python train.py --head_dim=64 --norm_place="pre" --tie_word_embeddings=true --parallel_block=false --init_std_qkv=0.029 --beta1=0.95 --decay_shape="linear" --max_seq_len=384
Each number is 200 + 30 x the weight over its row's rms, rounded and kept within 0 to 999. Layers, rows and columns count from 0. The size before them is the row's rms in percent of the matrix's.

# layer 6 attention key, 320x320, rms 0.0818, rows 52-63, columns 192-255
095,182,176,188,178,223,225,169,238,191,157,226,191,214,203,215,225,205,204,172,235,175,200,213,193,218,197,159,163,177,274,133,158,191,228,202,201,177,209,161,179,177,210,166,204,167,224,171,172,227,214,143,176,177,203,201,250,181,237,192,229,228,204,181,197
105,152,192,191,152,249,199,225,253,257,185,187,200,167,211,173,200,197,205,145,182,218,238,179,205,157,186,233,196,196,193,222,208,181,163,216,189,188,237,188,196,212,188,215,199,277,181,197,200,248,184,221,224,239,211,206,205,197,175,161,208,176,163,213,183
099,220,207,242,213,246,195,271,240,243,187,191,204,211,225,196,253,221,170,189,180,214,175,165,175,200,210,177,220,134,174,193,253,175,178,214,239,175,227,217,197,223,216,166,141,162,213,207,180,201,186,255,173,176,202,226,194,221,167,288,221,178,196,171,226
104,226,160,218,201,229,200,197,197,211,225,189,192,221,164,242,187,190,188,180,188,181,205,199,183,210,202,205,145,211,190,167,241,152,179,190,187,260,105,198,235,162,239,175,222,195,171,222,257,212,196,238,179,188,164,203,206,201,244,229,177,196,162,197,215
100,187,230,181,200,197,194,192,225,198,191,178,259,232,255,247,191,194,220,249,216,197,214,188,230,245,217,203,221,156,132,214,184,126,202,263,202,251,195,204,161,214,271,223,174,180,201,186,235,208,215,223,198,200,195,146,247,177,245,195,194,169,245,209,202
114,199,191,234,128,199,211,272,180,196,215,220,228,262,193,227,200,160,237,203,214,159,208,166,214,192,253,186,222,235,157,250,237,196,204,220,194,230,154,175,192,215,177,183,115,174,147,224,176,147,187,269,203,196,151,166,229,192,181,158,187,200,215,199,198
106,175,149,186,186,179,184,202,192,238,189,211,142,150,202,242,153,242,197,212,218,174,212,177,221,172,179,235,205,221,223,160,178,171,210,245,178,185,186,240,189,169,185,182,241,189,239,170,114,239,193,158,220,191,191,211,174,203,188,186,241,193,167,212,254
111,200,193,163,182,184,202,200,221,231,213,164,171,173,203,258,198,178,234,192,182,198,234,241,240,201,205,224,189,200,141,151,164,188,183,194,164,164,176,211,199,217,195,168,262,226,207,230,219,266,200,244,226,220,237,125,116,203,191,228,252,165,172,212,216
106,230,220,281,197,163,173,122,208,180,247,171,160,175,193,195,200,214,126,197,174,274,155,175,212,199,181,162,197,199,200,181,171,291,196,217,224,199,185,278,208,211,251,216,243,126,157,205,165,187,204,188,192,227,204,232,132,165,174,243,189,228,160,140,179
105,258,192,251,250,187,182,195,207,185,205,244,184,188,260,193,248,247,196,239,243,165,192,236,192,192,162,179,263,144,213,224,166,200,289,191,250,194,243,246,224,229,231,197,160,211,211,216,168,224,193,196,168,180,133,244,187,174,196,186,192,228,215,146,207
102,140,128,230,201,210,249,223,186,231,175,239,212,255,205,179,239,216,234,168,236,192,236,198,217,224,205,154,251,155,182,251,245,245,174,217,181,153,244,198,164,238,171,167,214,202,209,273,230,236,180,227,137,222,212,161,188,204,233,189,227,176,195,205,204
106,195,193,171,139,238,190,166,244,224,234,254,144,203,159,205,169,160,183,167,209,199,143,116,269,195,195,177,149,223,235,213,237,241,211,150,197,218,207,234,205,220,156,178,229,218,159,213,204,208,210,207,171,207,187,216,175,219,186,214,228,210,187,136,227
# layer 6 attention query, 320x320, rms 0.0851, rows 53-63, columns 192-255
104,184,157,222,174,198,191,200,192,207,201,147,238,194,186,199,208,184,176,212,214,204,166,185,190,174,163,193,216,217,204,185,229,201,163,208,223,261,197,194,193,289,151,213,199,241,251,160,245,197,197,225,211,186,221,180,236,229,182,240,211,164,250,227,130
097,194,203,217,245,157,207,233,228,196,207,199,151,210,201,198,218,169,218,195,209,237,178,245,226,244,129,225,143,211,206,218,232,214,198,227,148,233,129,186,198,209,173,171,194,218,184,210,150,189,195,221,176,178,243,177,142,183,186,204,216,181,184,189,148
101,217,173,249,206,137,216,182,193,201,233,234,187,175,174,199,183,201,272,202,233,239,158,219,180,178,216,158,268,224,156,224,132,202,191,228,189,147,222,251,192,198,176,253,231,182,214,224,183,207,176,230,182,240,236,189,143,173,238,234,208,276,236,206,158
098,215,143,215,211,173,184,208,203,216,185,186,166,179,206,188,203,209,233,189,218,195,181,227,199,191,169,228,234,236,198,210,177,229,261,191,246,180,200,169,180,167,157,210,194,179,201,219,142,163,142,259,150,166,194,155,154,221,169,232,231,206,166,121,209
107,243,238,199,225,231,173,212,163,165,158,168,186,235,189,244,201,208,235,213,230,164,203,178,162,202,180,212,211,130,155,181,169,220,205,208,230,144,194,232,143,185,144,185,205,180,195,188,165,208,170,196,208,209,193,187,212,119,229,199,164,219,236,186,175
096,169,191,256,257,198,146,190,156,188,189,204,195,193,218,210,225,190,200,168,197,225,190,196,186,218,174,233,180,219,166,168,178,183,214,190,216,196,127,197,167,222,181,139,209,245,170,184,238,158,196,264,208,219,251,218,189,210,203,201,184,204,210,196,219
111,231,178,230,182,196,212,210,178,222,173,243,177,202,143,196,250,193,160,170,254,200,243,250,258,232,204,231,199,184,241,182,206,206,212,211,258,281,244,223,243,182,182,163,138,202,188,208,227,279,205,167,183,154,221,191,217,197,203,172,133,198,217,197,229
105,168,212,237,208,261,224,170,202,171,198,176,245,204,209,142,223,173,162,170,193,194,226,178,168,157,189,199,203,214,207,220,210,175,158,214,162,268,204,184,208,200,202,140,149,248,177,209,243,185,269,184,225,258,235,184,143,221,218,165,207,177,175,192,174
104,224,243,241,195,220,160,170,275,197,155,137,204,223,236,174,184,208,211,214,210,236,223,177,201,158,191,213,218,238,244,205,181,154,150,205,210,269,188,243,167,185,235,220,204,218,208,199,208,199,206,216,240,234,165,160,175,242,197,204,229,196,172,235,202
100,227,205,220,166,212,234,252,192,220,196,150,147,152,170,248,118,195,165,214,172,197,184,222,162,252,221,191,163,225,209,228,232,214,222,160,200,277,216,173,245,221,204,239,265,167,189,189,221,232,204,215,205,214,210,176,218,192,189,211,199,231,208,226,178
108,242,167,184,181,175,201,200,164,226,195,228,182,187,209,196,201,190,188,226,190,226,218,184,185,230,174,198,147,115,159,183,192,208,252,178,200,183,202,224,204,199,186,208,120,184,217,178,184,221,215,175,190,232,178,226,218,128,177,202,220,152,220,213,209
# layer 6 attention value, 320x320, rms 0.0894, rows 0-13, columns 192-255
099,157,206,203,187,210,187,210,166,183,194,188,194,214,203,192,228,238,169,206,148,240,131,240,153,223,159,201,183,170,270,177,190,224,180,201,131,229,240,212,254,210,177,189,197,204,211,214,175,170,177,189,194,249,177,139,232,200,220,190,185,166,206,239,204
092,165,223,168,185,251,223,284,246,205,209,272,197,109,180,177,243,194,175,158,215,219,162,185,105,138,245,233,167,201,227,241,197,185,206,212,215,196,219,201,211,173,202,175,180,134,211,205,225,230,158,193,215,232,239,202,202,205,244,233,154,197,198,212,184
100,141,190,166,168,186,231,190,164,174,173,197,167,211,266,200,159,187,241,141,237,160,195,158,243,221,250,226,186,186,229,188,195,210,149,218,184,210,234,173,182,230,220,134,121,206,216,184,231,189,239,199,197,200,249,235,184,272,264,220,165,250,228,216,215
098,204,193,216,319,211,182,181,206,228,212,177,242,209,207,218,210,216,204,197,223,184,211,193,214,223,146,137,225,216,182,203,267,164,248,185,199,236,192,210,163,177,164,200,174,234,157,209,246,147,197,226,230,197,194,168,194,173,214,194,217,214,184,177,162
099,158,225,194,128,199,223,177,268,176,175,221,227,203,199,178,204,221,193,195,193,233,184,147,240,201,215,223,224,198,215,185,168,145,189,246,194,206,242,197,237,196,253,196,225,196,191,201,188,222,240,210,186,163,136,236,183,183,231,179,213,200,220,225,217
089,146,193,220,210,222,126,206,191,216,154,162,217,232,210,219,183,166,157,175,225,174,232,208,185,185,181,191,189,221,199,257,218,225,183,234,233,195,185,200,199,155,192,209,213,202,242,203,223,214,220,222,179,129,183,246,195,200,190,204,197,203,177,232,183
097,225,220,172,204,189,187,177,164,270,208,196,207,201,272,178,192,159,209,263,194,165,207,185,275,256,200,193,215,229,209,204,211,154,169,155,210,168,174,176,155,203,214,194,137,218,222,204,174,205,191,188,226,200,217,215,220,201,239,220,204,145,203,175,193
101,200,192,250,219,218,245,160,209,197,191,236,213,233,173,235,185,183,202,171,159,222,169,165,195,127,167,168,150,186,211,166,199,268,191,213,196,256,170,191,195,182,199,213,204,183,165,247,230,194,227,227,121,193,149,188,222,178,212,184,227,253,203,187,221
099,207,217,182,198,239,210,194,174,158,221,176,219,144,234,233,179,190,171,165,184,179,197,175,241,190,231,198,153,273,182,197,148,225,187,188,201,233,213,174,102,172,233,194,230,206,206,214,275,201,213,214,177,155,177,185,160,168,236,204,219,206,206,193,251
097,195,207,179,219,196,228,168,196,195,181,150,199,129,216,161,230,232,187,171,232,159,221,176,204,184,235,165,210,139,204,257,215,152,223,199,194,224,213,213,199,230,176,210,193,165,160,220,210,207,264,194,214,199,156,206,181,169,170,181,225,168,160,176,238
098,225,238,181,210,208,209,216,148,166,153,180,169,236,175,239,194,154,265,171,218,223,187,155,183,195,187,200,158,207,212,190,263,210,221,186,257,190,245,235,242,213,170,229,194,130,164,231,192,227,186,208,163,168,189,206,167,223,190,120,183,228,188,206,154
097,211,157,251,258,220,171,223,211,205,185,200,226,210,189,256,179,158,209,239,128,181,149,283,141,193,180,183,189,191,220,168,209,220,256,181,227,199,232,217,250,195,191,194,212,225,195,225,149,194,161,187,197,210,169,215,229,202,157,139,226,221,181,189,190
095,197,173,181,236,172,244,175,162,166,190,207,262,218,229,164,208,191,144,203,198,253,212,201,163,176,249,217,192,227,167,194,209,218,226,209,189,172,192,189,260,198,157,141,214,192,219,165,218,223,203,231,265,193,236,204,210,138,178,242,217,229,188,248,202
096,182,175,185,216,240,183,180,232,231,236,198,272,154,208,142,184,178,167,204,219,214,208,175,240,243,222,250,175,198,164,176,260,158,224,149,152,179,155,173,135,211,195,172,182,204,228,185,254,206,175,183,233,190,171,211,215,198,197,220,231,193,217,197,181
# layer 6 attention output (transposed), 320x320, rms 0.0838, rows 0-13, columns 192-255
098,191,181,199,214,161,191,189,247,159,220,222,188,191,237,221,244,195,233,216,191,205,243,237,227,220,240,200,215,247,173,187,240,215,250,222,184,182,118,163,245,207,230,198,131,172,245,248,251,258,210,212,221,211,242,215,241,203,163,175,174,167,215,154,166
090,211,193,197,204,178,173,199,221,152,225,174,158,226,184,192,202,238,179,210,202,193,177,200,203,186,178,174,185,221,203,176,237,255,238,185,251,204,172,186,243,208,156,247,169,184,213,207,141,187,233,222,196,181,211,190,146,273,183,225,189,278,165,204,193
091,217,212,214,191,209,197,161,219,189,211,226,216,235,161,218,182,206,206,128,212,167,176,245,244,191,201,195,194,244,207,265,245,191,192,218,183,124,171,218,199,220,194,262,220,223,229,139,131,136,196,193,263,243,183,195,231,182,154,127,173,182,172,226,176
093,187,195,161,201,232,202,167,171,189,220,210,168,195,227,250,177,224,196,225,190,221,218,147,164,151,214,191,207,163,179,218,244,179,235,149,171,244,191,201,188,214,208,190,245,222,179,224,194,209,192,242,194,206,174,218,182,187,216,180,181,208,224,183,188
089,220,177,229,225,173,192,204,243,205,230,189,211,201,188,242,177,180,189,297,162,209,197,232,171,195,196,160,233,189,179,251,191,206,197,187,227,147,193,267,186,257,141,185,199,232,180,189,208,147,158,147,168,220,220,227,199,189,112,211,162,151,190,196,172
092,189,187,238,149,193,210,210,165,218,155,211,226,179,196,207,150,165,167,198,213,218,222,180,226,225,259,135,223,175,177,210,210,177,216,164,216,253,233,212,190,235,204,202,218,184,208,222,192,196,192,238,177,185,220,150,187,215,209,196,181,230,158,207,162
095,231,237,187,223,179,225,197,110,234,166,189,173,169,188,252,138,209,196,209,187,165,140,182,124,223,195,192,194,175,208,183,176,189,207,182,170,142,195,205,225,218,234,189,180,196,177,256,155,246,239,191,216,192,224,221,212,181,181,176,172,219,233,188,241
107,175,165,218,259,201,173,150,181,225,170,173,221,192,218,246,240,187,182,188,267,203,260,188,206,179,210,258,206,260,168,233,202,244,151,218,147,223,202,172,135,200,260,207,195,188,185,202,178,147,231,171,189,205,186,152,174,254,129,135,235,211,208,121,181
099,220,188,247,222,182,220,226,204,247,183,210,121,211,203,234,167,191,192,173,198,179,214,164,175,175,212,211,205,174,236,172,219,222,217,171,146,226,144,208,210,246,192,234,171,271,208,160,214,184,192,198,212,273,168,212,234,202,218,253,209,252,195,194,186
092,251,258,234,234,152,202,187,210,209,155,220,182,204,192,231,278,194,196,243,176,221,230,198,163,197,184,215,194,186,187,224,189,255,204,201,201,206,172,230,186,223,211,174,241,201,246,211,162,181,211,218,228,193,154,170,234,195,178,193,167,240,152,175,208
097,174,170,208,152,267,176,172,208,177,219,201,181,171,226,245,173,237,204,195,190,227,226,219,231,216,229,183,236,282,252,208,180,208,212,238,147,263,187,218,225,208,213,195,205,194,221,218,210,214,158,223,164,189,200,183,198,154,194,256,199,186,178,221,232
093,171,197,183,242,213,209,202,242,244,219,222,168,202,223,247,228,209,232,198,185,241,213,216,170,156,226,162,251,191,176,244,208,200,208,228,225,183,243,190,176,153,204,194,204,225,180,209,271,168,230,193,183,168,216,159,215,141,220,236,179,183,203,246,217
091,207,182,204,220,153,210,195,203,169,221,195,171,173,186,151,216,191,136,213,180,219,218,184,205,169,202,261,225,238,217,232,217,173,206,254,164,187,221,202,191,225,180,201,192,181,218,205,185,192,170,270,212,212,227,158,200,207,191,136,185,220,219,202,149
098,204,242,186,226,247,171,183,166,144,222,179,176,201,239,211,164,216,169,149,208,136,201,139,198,144,229,225,233,151,160,160,186,225,187,214,184,207,205,208,152,209,204,161,193,170,189,188,173,192,206,236,197,127,223,246,147,148,208,180,200,229,187,135,239